config = dict(
    num_hidden_layers=23,
    hidden_size=256,
    num_key_value_heads=2,
    vocab_size=8192,
    hidden_act='swiglu',
    norm='rmsnorm',
    rope_fraction=1.0,
    attn_scale=0.0884,
    init='normal',
    optimizer='muon',
    schedule='wsd',
    final_lr_fraction=0.02,
    train_tokens=483700000,
)
Each number is 128 + 32 x the weight over its row's rms, rounded and kept within 0 to 255. Layers, rows and columns count from 0. Numbers have three digits each. The size before them is the row's rms in percent of the matrix's.

# layer 19 MLP down (transposed), 704x256, rms 0.102, rows 415-486, columns 128-191
107:106102190108129119123106121118071100201119039107191073108076159138160159097182060133138125159131171143139123150144080132151158102094073147191146109187179158132132114125117105080107115140116156
102:105106144164125139113177134144108131096200098141134115118037161140115102161140191106093171073150136108164171123099156131093135098236125116104074163024088173085147129170113114143153160134158088
102:145192075166098190064112127158118154131164172143159148130189143116176159144137085126144143177122166144137214156092104169135163094103138184103177130180083133119097124131065134167104134156132139
098:189174143168165100194179125093186082149104135090149144182184100116054135163057087121160166127131127156151136144090184185107140113117109126090183161120076112171091142108142147181151120148149087
094:105135108149124087135134066095136066187121168072118100099099184126143151148141121098108124158119145113145106043156083058136124144132185158157087172176153107115167161072124167115068166116162114
105:160129098121112089084140123186155127099123100126053135136122120165122118125169149158156166123154119156111162114161090149142160130144171079086168135110104100157122163119093130125128124148103175
097:081120079108101133147161155159098091154118117130082105118096135097112094103105147119152066089137146091071118127140153146179157118128122183086174132177062158107130185135122131088160155136208120
100:136118122129120194125158127114141084114108117135127132159102151064094117119112138175110170137143092121113127108078220108147075123115145131158153124047110139156183063075131118149174133089132087
104:130113151134135096080170104120169096164118110107234123081083121137123109101195121174099127091106080154092136131125136107169151123112144090161101105123130153122116114135135110120117117117177149
104:126106228130099144143096112102121140144147159111148113136103092126158106127140120095128148109124093077115134107126084146125113071177162137158079159138000123080154083113080062162094112129159138
102:138117087099166055122109118074142177095141093099160137132134139105096114134084115175162142116153120155090090137094137076105130141079145138116144068119098135051150139111131093093139125120119176
104:164179113087108100096201129119153158145168134164135115141139104142124069112109156109124089089159116111101104128103136171083164098119120127100157082136107148054065124145147137114109143120128119
108:099136115126148164137161158131113154115102158122149125129109054085171132119192103179138163136077119106142101095066178118120185137110043170124091136000147103142108084175129073142117140115122119
094:166069042089104158164164115113077117137118100143102093125120123104145114130135115105144118115137079075113115124143111112111091163146131182157089112209133121112138169106065111113128142160124125
105:190143198153144159178126103158169166077115085138099110118158102087128162124151125163114095181163124121101137086153176151097080113116164190120146112068088167181093076087130111112184134069145082
098:142160112118174107158171150168128175143156159084163196121072125125163101136114156139132082155152160173128201183123158153140133181153207090189171071119175171179139130101168077146132144138063173
099:122151080118104105139099150128138101124186146192106112126075064142132131144174086167142171131124095084113105120141116171110163122185139146167072138115161128140121132143117123118118137085112153
093:122152172150169136100148151185125147132113142139097138126095099143068160162129163140129114143126115151116095118122146182192116144124132168131179099058112066133164161095176132086123125123121160
113:153112111167121187189148096124177205142130173068139138151109119130091097145144085140171165130135114112072120138113157134203149093097165127133134117105179130158107137152140111118159113126170110
100:154166133098138131109107089102158112134141107140155139115119150131175122082129131141109156118185162130177111126117104137158121116193066127164107104102159081074165151193103116114113149160114137
086:124135116145110151102112133134188150124122133159105180060134110147159137138122084109145132150175154124099084165112083110129103092090146147113145070128255120170100094161182153170131131111152091
101:143161100128122087108115087136201118131168112144101125139157076101102095117134107144141128094162124168153125101143105092148137098110110103167117190155092156112135162117203148105138089074152148
103:097078150114189093135124153146103084092145107140146151103127123129155091077094067134148110174163167081146142135125135115134145132112117144172126153172187202073143105203106143062134109148077175
091:126178145195098105160148163128088134146103141138116135135108068135088126144097145125176122156148115113106070136136082102179134095150098203176097125141151096141130094098128173113176125116172120
116:140122122171110150096157128147133120150140096138086165121108128121113121170081065066102083126094130137137071087079178144085091061146143122061095135141154129163121121180223174081126151135095152
093:149101074149127110132174079128115140090157089150158130106149116114091085060096131167251123129104134109112109110156155098094166091120126153138075115107094107055135104096153116164149180109139119
076:156205141122149173116148089136133171151143177164080139135084154167104082104148119103195097114167146130169116076105183162184150170125102134142108140162200115085079072119166146190122131158091113
107:103195121149152090132116120101110135123097126101117118115175136166124167112177070118098106150104147187068138120120134163158181176094109140146173117212255111097101141102136205140159081128110133
104:179119128100107081141159156124049147165123115124144118138166179144110141115184134081094024111140163138089158120147126147153094124155159135117149125234190158091145141204157152056112099127093069
088:115104111149089132158022097134105160118181160153071154122104128088076177095160062106109224143128084114184139132140165136106142142126097122148142103153064094115124144093095189124086116084123161
100:169146117097139173162163135144173183138147116140183121115136099130114146097160133125145118114173123153157071104148131125061091128117111159099116132070156131061108102125114059137132081103153153
082:173126125122141099129138163132146164126142129162191143135129070110131096173119139081100119104112076141122152107117169104141149211099118134151046134082122128186141107139082138167173119096141166
044:097132146110092102117070119149136120100103106099123132133125060136104094170123105084116103131124164115083145173190111165108082060144106151145102139137100140147127128180117092109077150136128135
103:223120122067170152086098141143002104133114146160115175126123161128101131137064156087076072166079138087106161169112062095142150148165107084156119041198083147138126160101142101186098106057118066
111:089113151156056067145150090157124138146162153121116138104196111139071147157102143193100125110078147156107142142150176162133124156120194081101098137202060104079106162130129085148150157124112121
099:173151143173163110107152085109100119097139103121147084133121154092107114109105112107178199121123076128153115174106089097111137121153123136111109138173114205083135174154128139122099157162141162
109:135101136171134157176152135116132023111134173168140132169122073130091108111109144061177151091125160191172123124125131155135134073143096116108116121066129112086152160078133165129087130086097143
107:141188093093184115131145132205119089083102120101142144077106163125114099082134117093204105145080102117115139157120126162113108091134154103188095091140114187113171078136168131162113196127142187
086:092114119088131131161159150155106126168140165172133112191113168133182016169117142122130143097135120160084129089102110092098124146086142145135186140063103179152101064122152113087204120126108164
099:168125200143125088168094163105141116120142091112159198160172160211131120153110146159137132138132170131151072143125075160144106084141153131129156123095038138200058138104140116116087159130164145
099:100144152108110170159149102129112121157109116167163119144145115132072120168155164106099139131137199157068164164135145062126141143098110076156129165116016130093118115106161124164162134096062119
108:051103106159084128143155136131110117131156130125083135118090178138124139036102124133122069096117145134076104125152137097141180153144118140087090163136144102088139183138126119154097100082136148
102:123127124101167136105098104112099078134148128161136126141110155099135109150050135106120106122086144119124060174105149129094141135086150180117120140167125101172100141161089088077068117170125100
104:087117096135122108176115136115131128069115079120166092161119125118123131212112102173109132142097118129152102105164169107078113136121058144046213095038155148175144069099122172079139126155123137
097:167098134099113115122170101174109118187152105147069148155109134148073128125063151144119181088108108122125093137120168142111141204115130156139128116108112174170127154198141147173166108167133130
103:132158120073159137159112125123157187152141124115179151143117118092123101144164140094137115092092153120106144163190141145073099174167112171135078118120077119140146147077151131131159039104132173
102:105141144124092123073111126101177148118113151169135187097114151132122143084150129112145099153188138113107154097064182138116115183144129140114156125178086151186173109140173182141125127102111098
102:085215113164130141131078135106068160136125097106163148177130144131092141149144089082160146060158067165137130120044127118099155069193176114097117143124098158132114134126105147077145120079148129
109:079123105108142093168090129109163141122142119100184126130149081145167135104134127151056115124121119161147125098154040121102167156173131124125190114184065147181127170041101143090172101129111144
097:118148193149147075143108116117091134083158160140151098144149106126134163092089057117150168127107119111155218143124126139127156092097115153151100078217123115141211075136159136181162171134156071
103:125114141148146161132116099123119190134171173116097120076127106120098152189120140107106169081099089142153127059136092147129151123193120109170137141134168134124121059124128169093096166129088167
109:132120105221120157163121177122099170151137158110172155131108160146176172110136119157144169084083166185166199174108136108126135138139167161095112147041110083169146126138086150145158088111158173
104:139122133118127117089136095106122120102194128154180125108095086122138124143133107078151154178136118081111131134151155160130130116130099171132104141040097142117147150135117117097112156166175126
106:106119172149163138181158076135141155098130139115113091111183183126174130119169108112090100141122169068129117129139092142126158152151162135095159114040167093132078120142078112090128128147105117
107:151075128158168192100146168105143095113144134062141144130171099152110094171158141136153135111170128149101102148108159083092100117152182138160158166151161207095117121164122193145105134156085220
096:130163190195131158158113128156146094142087111118151153111153148116102133177150098143062110116151151092141115155127101153138163128124115120117233127072119115126153127127118176124124091177060190
098:148173103148173152112119085082119024201098106087078153149111049094127184080089180127122137124122086152078151158136084132119143124088129173174159128131159094145102152096045156143125164107137115
095:120094091131052117147139190095074118177162112103102111129106130169111138092097168155128100137108099155165134172170122130113107156120142133153175146018071130197115137091129125171103144144154144
098:159142131131162141142169097135133107111168127158136123093160148104188127098121156141145143141164132166161136122125116117123111133099138132108130127125172068145086107124159168185122117183119147
096:166167136063065098128093135094129182109155139112101152098141073144138118119131153189101102156138116092191165098120077176079160176084146097093118159118151101176075108154161164117104107098167140
109:093200131107160157121178193122151139144110092146149159137136143140074126219116174140167139142110196104141172106107075154048115142121132118090142181097156096115090158125136122140127148060092127
108:100118153118090152076090084062160171133117153063097165170124199100133095130170112126166158147076098185125141135118100100142148165156145135192140115148176093140140058178108096081086136109068070
104:182157153131168184154179071085141126171133127164117166144162059110139129098100102112121113101071150185122168126096151132103155070144131067119085110243129160142140161161081123104166128106189028
102:090126086130129150177152140129122195087131149142135134136131136117129208137156106170127112086148117057111098119148075136099135148102134159102120126171108093098111214114085109114165111139147143
112:161122143124132057164097145103131152148145142108137116140172143113065120150125111142086122125133137134131162152122087086098151103116124126141167128149224090093064167099107127145079152102168125
095:168104190140145099140083104147140137159088179107175143148189115143117112145158210088164042117140151163085160147131138148121091088076116098127144084107139164084157139085190174131111111075100142
110:136177124143139178094140142117134102134105119103130103108146207136134098128205145097126100126068177126191117088179113123076105173136184117165176118140083118119109134109161150106066108139139150
093:136069112091071073103059108103105133083160139102124099154094094118123163160108139169123145177130139190166116165137118117136124080134115175085166164158092076093130102130138116103180155152102102
102:190091134187162110114124108132125124168164096135134122149135127133119142192150110186176143045141092173080185141121150126079144089126122134163141160159065086104100080140121053111079117115151065
097:109150084171180113116099122150147116164120139084175111110129112168187125116152102111147203069109133102112157089141110119162105145052100100177128148074144157162102145142102145130105102115161151
097:077157200174150133118128190117155157123119143137135064113138079151169062116131100124163177134135109136153121098109150125087123111114155135116094099103228133118155160142144097144153098170131100
101:061093146182155138120136091148104159153127157141157145187106114124136090156132181130121051163151133127135110065090066133132092084086102117106157094093139111162103132071124110106147193117129150
# layer 19 MLP gate, 704x256, rms 0.14, rows 416-486, columns 128-191
096:160127079137113124108090132113072101141123119191071129100089128192059139151088167121078116123160131101113157173108104181207150119198141075149126164182092064133141127138098135138118173099164092
092:093112149191145171129131133089165163196099157138139158165123072111094151173162134089141139105159146101146158120142116090122062107163170138153103192123112105135122055149131172133152158125141124
102:116122132115189139151181135113163091057124125118151149138162199151089194127179091134106195109119108030147085144151087134099122155133145121088140066185090079140139132133079134112177172123087129
090:157126143162108095134115071117096164151186151057123106131104177147167132086162044137108143075119176115117159091112114202097176160159122074077132142147049125156153144141157104117139099118165106
113:140112113123163113149130136147200111132145166154126162155120128134119109148141162177160141187117108111126153132190089124048065178106130133159167178135135102118182089135092117074081124090067136
102:107132155137116135116170113132161162118136082115122156136104088113133114099093145069148127147136087081153097157093134164178136138092055139123157167098152101172166138110156141133111109126053101
096:126167126143130149120183167095082077186133113168152116129137194102158139120132122076163109160136162160130103181114133102132097113132095109072143135171159122150078133133161097132132162091135149
102:143120090137127089102172157098154157167091165132140075131115075166150143130132124160157134141150149108102198114168171163159122183128129173166027174174088126118154124144154116128102152098127133
102:178160140200135121125091122191084118158154113118069126143096083042150155083151047124129099162154134211133099117081155155131124184178117088140127195174190144123156100161141087112134107123168149
107:121101081039107136126087105135153167064145165111160133159137125118075118190098094110078127208181165121147151125105162088162143115178127135096141103173117141139152145150139101122151096079175129
108:119203076138044129078171112141089187130137124106118156123141105133133112149087131190181125113166170111089106138145081079148152138122159124140103111097174195146146111124103163113164114107090137
110:177103127163091069121099098108122183058178173132110128144174137134144147066060154142087131142080142070118132127095084109183149120150122092050110150099086089155128142144142135095090066116098145
106:169148099113150169130180135171161102152108144167111054084097176140131179070128083128164105121067104143122047090121068092120146091129104129131110162170074124128072159157070120121142146158182103
113:152148105171186181165103064149154088119118064137104113149133123041104156031126147115122194116097077162085123119122190166099123107150154137133114111088082153100141143106115123130122154086184142
102:119101119130126078181126135111149136185146157098120081168186153159146152120060119122162149118110080130131135135167103088182153168113240112163121151121171157186130143109134200095185110117208129
093:113102087147072135095117135184161111115108133163104093158112092181186123102118098117135193112139102083137110156141109128158141103145139170107099163135130072106147101140133166148145082178089140
091:121142135138065078170087147084118136152155133176066120123127146074116169175111094113126094099176142144171108162118075092133105094161095139097092137185177147119092115061151093163078148160105079
102:140137127129127101179147117169139133151069152141124105134148138096097129144113099113146120105142150064133103133100135110113174133180172129089161109204086116160102077152160156144111100144129105
098:139187044151168098166083105124110144146113135129148089104083128100143107182103140146203142103161138140140107206199119170185129111122150124144164049114106093098174097148132045118139106082084126
085:130120133124166117076100121132165094155172168083114121125131123170099125082145058110086105149162118167108143078115107128041125095162157148100171181118105117111184150139134123063142161194136146
102:141155057105152175173159107098137106114125101115096104160166121125116162133160183212100075105143118153156140127092125135093130143102143119149144214185132167145135156123084152123150132139135191
119:143147121137180154156106150143104169116097170101141145112115168188134185113133147149090137139048128123128110131077098148131175088110127127135118143124141130076145086128125116086154113164138142
085:103113090059129050112164119065153079167137157152132146173128176103101102142178117116116150127140125174117191138140116151139153134071186148058126127120140123135160163102155139098124076171042173
109:127125095128137089099203152157111130089187142156119203156111102127120099131130122138033114112149135125174099146170139208105102103109169176128120143150108103104115055114163130173109154098100098
093:144153123161161123190184121116125103158128140167128217110137134070166149066113142148162162143126151089132112153106094143074162052103153170116113109125094123222131130142097130179135133114128124
076:166128149099165145088072072122166136120082137160186124170137157139174157085165119095090155124103146124119189139136109126150095107158127108139113153086146136171090079137106099139124126181149167
101:092097111211118114131128190081099153148195113078134127123149125174062102158110219149084141163134189112146134130081094177159202156135085063088158085102088130128136056139171201149120140150138090
105:112146124169122131107088123077122124153137074142120096142151103099082102094185114118130102154073122138127168134130126047102081139174140091125107111184127122152113146086115115162169134134137171
088:109082145086149187073109089135133098076177090109082114117194050094138092145121168106125149103113119155137149108156111112187159086109101162146054168140133121106150097101126201101113061193143100
094:122178136104122146091165088189133138169162125171100140139069146129101111129105151138108135154103060114106105142117118113075119125093160104191145156130123111075133118126204112085114078103086060
074:152153119089133114147109106069121057100096133107206110140143076193174132121123142126197106182130155116128128087139092126156150173028104133148120128031149157198166142174105149126120188152200119
042:129142121125160130143180148102105134139209173136081104145190118109158118139163163128124144202148111200105146158120108108161132112090152170120132120070121108155139095101130091103136108141074118
110:156114083130152108156150164158154158146079127101120125179117112092101119135134144139127138104129144114132152110192074090136134133173135149128079111146128167133138096203170172162099135096122112
111:130079112167164128046103098164163131082120124138101142121109122099114153167114169100083123151136118078164165188079171138099055135156114071082103099129107097128110075119148195126160149143124126
092:131121101109099129165112098108142150163169148122110112105205102151131135148144141097108089162126198167149124114134092215103163121127215148114132120138105133151090125072121114174129183172154094
115:103151101150131080088139088156172093168147160047090159184158084185163127120124164190143130138090167132124094112134179134118198161126125115163132159074123003113121132125126129097132120064152159
112:105126099108127122152157110125101163137160148142111098130101136184139174152191082161145101071103190176076137112133130165135126138117144152054151135124104125102124140163137070104092143115147008
077:061191119099087125114089128113174147093159089103116114061141155145143094185162135108168132081173088130159133167120123143146119160151146107125106111124081089121128112117121104152123155122133102
097:106096143129120125153102130160174191109178161085094164108223113115088093136109150190154137124116142098188155113150102113166094137176125154154122140062154116138149153169135088083151175096199087
101:137149117175106164142172131137170148116102171080088115176158137152102155123139153128159151151145123091139157146174127161136155116105127094148114218156115133172131137134169136092091166121130135
108:151125114157116042144147073170148107194144115120112080043097154108139078101137056140140110099065167147140127126118132202157137157078141156182086156114112107168105120143087146149176147130141161
101:146108177184167110109093151088077076148135090122076114139076128123133127122137172146101098116119178076135160179171150118163150094119071093083184073154132101159162102075098150133165074151146046
103:112139184153084105200167098163095121156150160157139186126104137134082134105058130144129175124130096145142124181061142105124151104130120119199093167080160122133154233114142093174158129155102159
103:129133181130082156091117162180126137115178212113104134118146137107096146132187168130136146116060175142185072105114154135158134072182139136157132146141138156096112128039127147136156133098122111
105:093190142129116129057155156113181147139098195150114168120105120099104201128141079124128135132092133147166147123096199113143136122105118151104125186152178154114132079114181190164193127066159096
105:082095076127107120100132109093122126140145153180120168139066170188076119132087080126133102171110162137149135108090070112135108095125180138153122101120124181099101103130065106118102087204132126
102:152137192112132126105113145141177130157147129091120124124144117099129106135151187141050093094079180110084149177111116154137124127069165115169105120140106164053148102131177117123199153114151105
107:066118159129176165169085104142080106143182163128091092088142153090181144152163091134207047144134086141142141164132117107102177148149158108164093176157112121162133168142149148131156114140109113
095:155117134131126134101141037151130112136169083147085141106165138113117101072088135132116092145138155013086214146109119140075116172104121110093148147172147085139092097102118160140174148200125093
104:150188130093103113163089049133157208184076031161089085094113071109160156128168199147125162102123149156131127122130069066097154159140103059121159115145143166120086186143174053115121159126164178
109:151124116102133101079149115111127116211172142085122131131134084134080119209103124107193114130151110141107138144123156110097114158111144173098194138166118112123086100131144109180176147123145187
102:180154129164084123169152095140139147084149110131171099106104153158136107129175103106131131178117102085138100087173182142147075157120149091069161093137182101109103116178126105093152065088133095
095:066113087149136127111102155110096141119079183113080126154127097110093214103105118077160186128156145157154117141113122024094099114082150157156098138073109170095176143131106090117147145122118119
110:170195126182185102129109107169066123137115166169083164128159128128044070146074211121130148149104130159096146141167094087115100159164070138133113112188152135137067131137115078176156106122143140
103:138102111171170140128114160130117128145169108093078169187099151179113126069097163134077173147110168085143177157126064158104171150109134123144132099148116121110154100142091126134076132130146103
098:151116127167158160084203114113084126191105162181107121092121105116117151139173090105184138157132148121121137137109100110104170166136166085149099115115142150164161127122051167124155174161191092
105:118128148183127103140148122139127120125116159084068143110147100198107136048160161112137119156156118156127128176113118130110125096180155130169164112188090100128161089066135153150046168110209125
110:105126147160075163153158153163159184116162109132123155200113126119145147195142090082149128111178153119174097124067107134172144165082089127140096116078065160058133076135154141153158191105128169
098:142092209150135125177097125067139089189125097105163194086136149073110141115103087141128182097170165130130166080079157140060162118077120064157094131150120180095078177155083172093058163109093125
113:159075092178122142138132138160143140070114166143165106076088088140092157253124145073128152124121149113138070139110158153125110149125094130131137153129000132078150087104137095123112172102139110
109:137082158102135083130135162170136108085117139165151071149155121133191119182048136143081168131119129128138105091113098072089125103085132084149203126153147149128098161108144086161125141101145128
111:169082159116166164135141144187168109181138090191135166173191182131116101101104205054112154147075128114147161095165118162170149124069086124141148168138089116164169131110114111189081092132105159
106:137139088165129125132077093167085185129118146096151115107192105125064100166102074098154151155134180092114084110073115118077142089105153118134142100157128134152161087083111107185147098121096123
105:128114120101193155061130149108187178166167150176168138067097124139144162145116092190083141169124133122153104181150168116110140180107184110093154129153157113128093184160117147093114162125119223
103:124184154154122163086143134118097179102151151150083159163147100099149139138119102117136127125130201161109137127149162089135144211122186097135090119153086078092136079178088200175133175108138136
103:138135141104182111136162083071138121121127104146080151135092177089122129146172133099103172119109140121154145127155147156144073163130162123146174165131120117089138120052115082174110138122097095
090:089176177123162134082127112133113048132109170108143139162124169108136093159117139131136056117097160091088111109110186195133162157080139110188123100082129106148068120096179154184132142191112130
111:113111121098123143115114177110093135086138167171147058177155123116170154130058175104123102183123132102210145130143149104069099145150115139123167118128133128099092090163149126161147167173128051
102:195185104129098155142133125169175126128173135118149086143156191113109123135142121123103125094104112108111129123108108131118119133118148099097159181126120114124084142162159140086067132094161109
108:131142125161115128097158151132105159128175131094160148139125120158082110131088151159102121158105170100125074114132073137120080113138110151119131063111142083127131075138142099109076170140077115
104:138138154145157119126117138126125091185069121153091155175133076181075133116110120182138062166132130187185136109105134043092201126122095118098150173111120061115156108127148159121160138131143113
# layer 19 MLP up, 704x256, rms 0.138, rows 416-486, columns 128-191
106:095110095158175097124114085086139205133156106105046068123145132154155154136104121149140175105131077088061122096166132103132207149120053098171195188080191168074123120127094073127139130137166111
095:095135116116117131133102159139154126081152149104127167086069103082087092137128138128140113180081089090141123170110105117088134121098074154157158136068148142146099068074198153133113109112091107
105:057052094124148160125109156173144128213174130136051105147118151148163116070090151137135130206078161099111177095117184166138096186141068078109135061156175071069130130113136168150142146161158182
099:110140130109162146129170066153076183139104131111142200131151130133109146161134119141132108167142159130164117162075142154165125168216132102110143121122155107101149071159091094124121118161187117
114:107119166136164056095137130108041126120160114123140057123055146127123112110163099142111140174170080153124132178155125080141114177112095084128115147140145079144066099103071110103093072182083130
106:107106178137162107107141133073144123097145140146102125153097144116126137124164127108147101134147160160133173150113143136146075112110152114091146121099144108127140135083126151139136216116151154
101:109109096121141097131189118117175113168209082148155142157166122081193143135158109105150135097088131148106129092153089121074201132146180199123140098132133108112079092156156131124161040192100126
105:094140168089178133163161152077066160141099191132087109144101111131131112121146112099112132105123133120138122154136097120074134176138176123188116153145151131127168122140120118086125085115106136
098:099112132152153140125141074167101151165160118078098146117160136207116085199111144118107152099104135157056117100142135091142159131076140126137171067190095176165183076181160123121116185132070112
107:108126129127161147149142138127141164096105161060164089189065034119111144167103144040077125152089106066146087118144119112161161117110084132151157111112091103136138135105066111122161178125173142
113:113112176130121140140180131076104132081205126150161169177156137147111077090132112149124135173078144102084109125118153146146166131120091117113117170094125119106078118131150178152126125137163141
113:075119210098104128119153099159112092126121219124060082111158100097088169143109140122102129127136115163152151136081140126079149114157170125224111118120185086079115123100132135112139144059114095
103:090126121058146077163137104159141072168109136134162074073082130058110158126121123104123160102128124165187126115195181141131052150079128145097147178133108117141114161232169150104082154094081146
105:189121143143187098146132189129133165148096182134091084163114083080109133094094088117174137085097103068122140149150103167126124101168118133215082076112072084092158120079091069122125085159158129
103:129138093088083087142122166092189092138168097123102063188107143102157150073089142119090111114081104073118119128087099065111089164075062151169120091138090135128122182090144137143095119111068105
101:128117135114161059140145104093167124128104096124111119144132120149083109120099120134139137178137178175151161127135197088113061199116153123097204134116116067129116086182152134095203099169126128
091:172110171120119094103136118142179158141132152143179108100089214113112095129123116081110124120095139150121144159097133135155119044114110130111137166127170138135153096129154091071091126092066154
101:097097126123109170107097182168114105117136106093103158178104110128137152091133144120099137074125074141154139198120129128053095119121109125089086055150160109143081149122187142113134155129111167
102:137108093166120173116117086121135161151171163132171108082138141129070122085132128094112173117134136177189133177145078126119170207146106158155143091110115075115127145160085128150135147104146129
085:141156169084111151133119119142098154112147160155083142146151180133168089159134134108158151100133031099101113156121136105065104151229175106105165138105120081144154136108138166118122109109149153
098:127082166162149188165137135171096110168107132119128101127099180120095080078090144089170112146127137174086090151141139157115109090170158129166166106116124151138106087125099138186170170152088071
119:075041149085117105149138151124172123113044155090163117149121171207115078131131177037068138166141159132138106173093139151176101114093131182099092166145137097152133070154099157158103092120096098
089:140130170133111079125149117112069093137184128124070141132144122080152134128176108120127086132114115155132095128059134142025185108087123103114135143213124126130114149097129147149140138138135142
108:134166097144086098055111121140137126115098172145167169115090131133117163111118119116113064110124118114125068148184130130116114108100156121078038126090096091076108081162118133186101099139121105
095:112193107121099176134157091158126218160092120129164091096200159128078092141194192131082103147153129174101147149122121134151162134178135174140126114141159104134097089131096100121034099124138120
074:099125125139159129131122141136111076152186179115144165104116093089127147099127109065079148104183168157073138083137123215113070072119105073166149128128162083131125119160136112119145113101116168
098:188117096141105128141175136101183060061184177143138119161123115103205110063077149162107155078115061129113111162106155133145080100123175104083075058121120181151123097109183158160156111128155036
103:138123111129121168117192135159122107176083127167080126156110056154139105124129150124146087113115148165154142074119092166178159055107131141143146103114093132096128134140128162110195164190089142
087:152147112130147157221148123141172080142124142100116108186158140134116127152108094115154093124047113122134105078131132183141072134165104129122163155131164085144114118160163123155131189125134148
093:103138139086149137130117114150127117182146128124097146147161109127122090076137183089086152130167152174139141147164077052118123167122126118153117119107168094172089118112148110099092086133107129
077:131104116132079127138076088123140077123151159171114111114176163127141135124170088121166161153140103162133107043125107143125152144097107115151155116025125160112171092172146090087074134129208135
040:135119126148100104123095128137150113144078072129175155131099125138106125150093090117147089084118130065146117084139168112101120130172095084132143132178129156127120150166146184132122130105165138
105:184091145093168044134083112109119147084139103111086111112112129125102132174144068104081161122033083155160142116109110102131158142136141140114135118123065051129168148099156125160091122149132114
107:080078152106198093182098167102121150133125173175134148174151116164104175144155091141145101139134144114205104137072101164144172135141117140103119142084152161122117122124102115151142117098102119
094:142140162122059106178153124093128124183089146135067133096201091158195143132147110137138080162147128145144200134166187145110157172088168197145092106120121107174156111070122141134111133113146123
111:138158102131119077113080102145094117121085160117075129085114136138066159159144140135122160146108145049117113151123146112141126143113173092165132087115185094145109137092044183126106143141119128
109:088114151136145136150115089195148129097109101208161148136111106125123089146119093070152122091084094149129152136187157103115087100135117101179056130156071151213166154092092093094126157115130122
091:121129170156138132121102098106146137177126097120081208170164161135140148036070118090173084115127108136113159133196109152096097111133158141089125124116132123125202110138161091142168140104136132
100:151206069134133092123110149103058127127141129092095193173097126114133176105168126110111072114193124094153114193109166175103191140110116049176090122115100153185081157158159129182078079145088148
085:162090113109173078149094143131107127128148127141121068148064056125126152153101147091163115129085125133188096101112164098085117188113111170098127126147149199076105101137170102118141157127137137
106:143157089098173195157084156089165116143092031159161135113106136091147136106147171099157166159163150131160084080135102070135112093069146144140114125130166166148109136123085059187172182164092142
101:108135136120087132140109139051064163121127157134122140044108075115183121090160116088150129150150142176127137126135113102133165107150175119134068140125122168123152152148169085082162157132155084
102:141153105106114128099111150174080123111148100111135153116216131153115157108173124099085134128138112133107122109127088126165122103115132100164165168107082146128107116122142132104182131115137084
100:154119114148122155104138133118119161139146136144147135172139175189199146101139105108140155152076119122130104112087174113078176131151139173174104116164105145112107156146096158119125150154159115
105:070166110120136102131081103084170141154062115112172110187121130177168144144109105114149115146112095099137110161128117162077167196114127134074162134139095130096087101173128138139146082098101098
098:132184102149158146145076106124083124184145145161136157158126115102182153069116117126198106156114125136116083107167112070057109139160146104100070195152167152127128131129123149125150149083148168
100:156104097174130113155148128183153097113078113086114096131118094200150136078164130098126127121137161166096102096131108084121116163177140101086128102136117170161119144071154158129066129178112162
103:109092075131058137164148153120157055124131174127202121128130173119103115151088203159115105134188128136050133124089100115157060086107083139140157088102106092173085061111145099090129205117168132
097:211118086107086137087123098192139125102130115094158171103171171142175120162203142085111137121190116144169119133136166132117136109132186139091113048129123153085062120112114137099116174131165152
106:153096177136091159130092137138127202097140114134103128138168148154162089128101125179103076142128188143168071094147123076172169128129176172115176107137127090092120116104134141142152116113164120
101:158080104179177120113111147057189202149117078137164122118070000120116072155138158160095152148091168120148113102137106145123097100087114101128146111087077126146129164051056183181081084085187159
104:092183170110131151122115090165148101131075200117149128095136153139174126119129149101121125109176090217110063104128109136136110131187124072123177141076164179129099098070129099153079131132169145
068:098140141164171168146084139082071103102140118125082121123188145134137152102101143092153198115165119148101150104097083081124123091116129131133112124032086117118197193180049103131156111137138148
110:148128110147099138146142125122084114106115153152122119139109127128125095109125110129119169098064133173140124121129165177108148118171191103112147132174227107140086075149123088155100136131199052
103:127126116093051176113170118137177074167153133159089114141140094177184094088119099097132124132164192129112110185153119155119074140120176132168186132157121149115137120127114119074079155159163106
100:150183104209126118215126176098141127056094041059089127151098102056121156140115112104068120097102144141079112161123109170147148096151170090163158161154121115175136148147127087129142139187134092
095:153176122114134114121135112171151162094137162165074135204154137131138132161159089183106131094129141156214149126194091156172120112105129112160100169090128149063085139128134122103154136146144130
109:140116121083123138157172081077087021147171101106180115089113106132163137110111114094108156167120103076131136149189174122131100168169115131172098110117146127092088130129160039096177118189105153
101:110147082135184135156085096130057163076131137109102170079125131120158111139207120156124076117174117086161181112178155158157148136094111171074117127120133132120173096088102136123120146114152076
121:131110106235174159102130099130121108150164125158157133120126131128087134137120104168117157178143189102060167125129160123135105149151089122198130128172205126124136114115050130123175172126039080
105:115098145164101112159142081084112091128165140142129145133195140115137103064112191092164151123131183176103126141205072130114127101097153134126121138121177191052134200109119161089149128120157139
107:132120117161120073121139108098118104125154106079091116156177104153091081130125162216135121123124135161088120166074136143082115136127150182148145138132144164154089160161131136165149123065168129
106:143101086137156080134176106128091124116116118139150103192108196127104140137133135146148160145112083088136121124070134054107115035141148129167149106131141109119114163150128119135083078114136107
110:170096113109168106122112116082180089133117115156157093088117150130144162129172168116134094153087132137136139143123101092111109169106160110059120078130130110134094177149164147107153139120156245
105:078140113124140114129107089166132133157108122100193106123136163146062105181240125175152077109114188056141093147148076140134130115047112140122102119074145132159101161164172163133126140083107135
102:098116109097183158115126077094114064091099152149120108095090160123158157141145135194135150180118142144134133082134122112109105167119092183092065114142107185134043117099110159139113109069179106
092:099122123105132149155176111096158160126121172112095146087146093160174150101134137176121096152112170182137130087137104070171098090146129098048141176116097101137123131147052140134101208137080117
106:139106116171139187131149099037096155049108096146089111146125122165086060140134090141117120151123191151122157116206050141111121097086146178106114112151088145149129153191096104104141132121122125
098:136055122096111149139100067135111182151066096197145178084069125130157147127165115112142108141098106131124140139164049156073138128096155156104113197138094134088116110114135163121146127175139122
105:132095112065152214216127134124138136205095137159127150113123112154151159098153116141162131219109101135138123175150139121129152084125135111092160143097124122140169110133134169116147085120184163
106:097065103145150106110148125177206154063200087145137110105090148112148133156117159151090093103127131072131160153185156167065081140076115110099161131161144167105046098128171155124089143121112116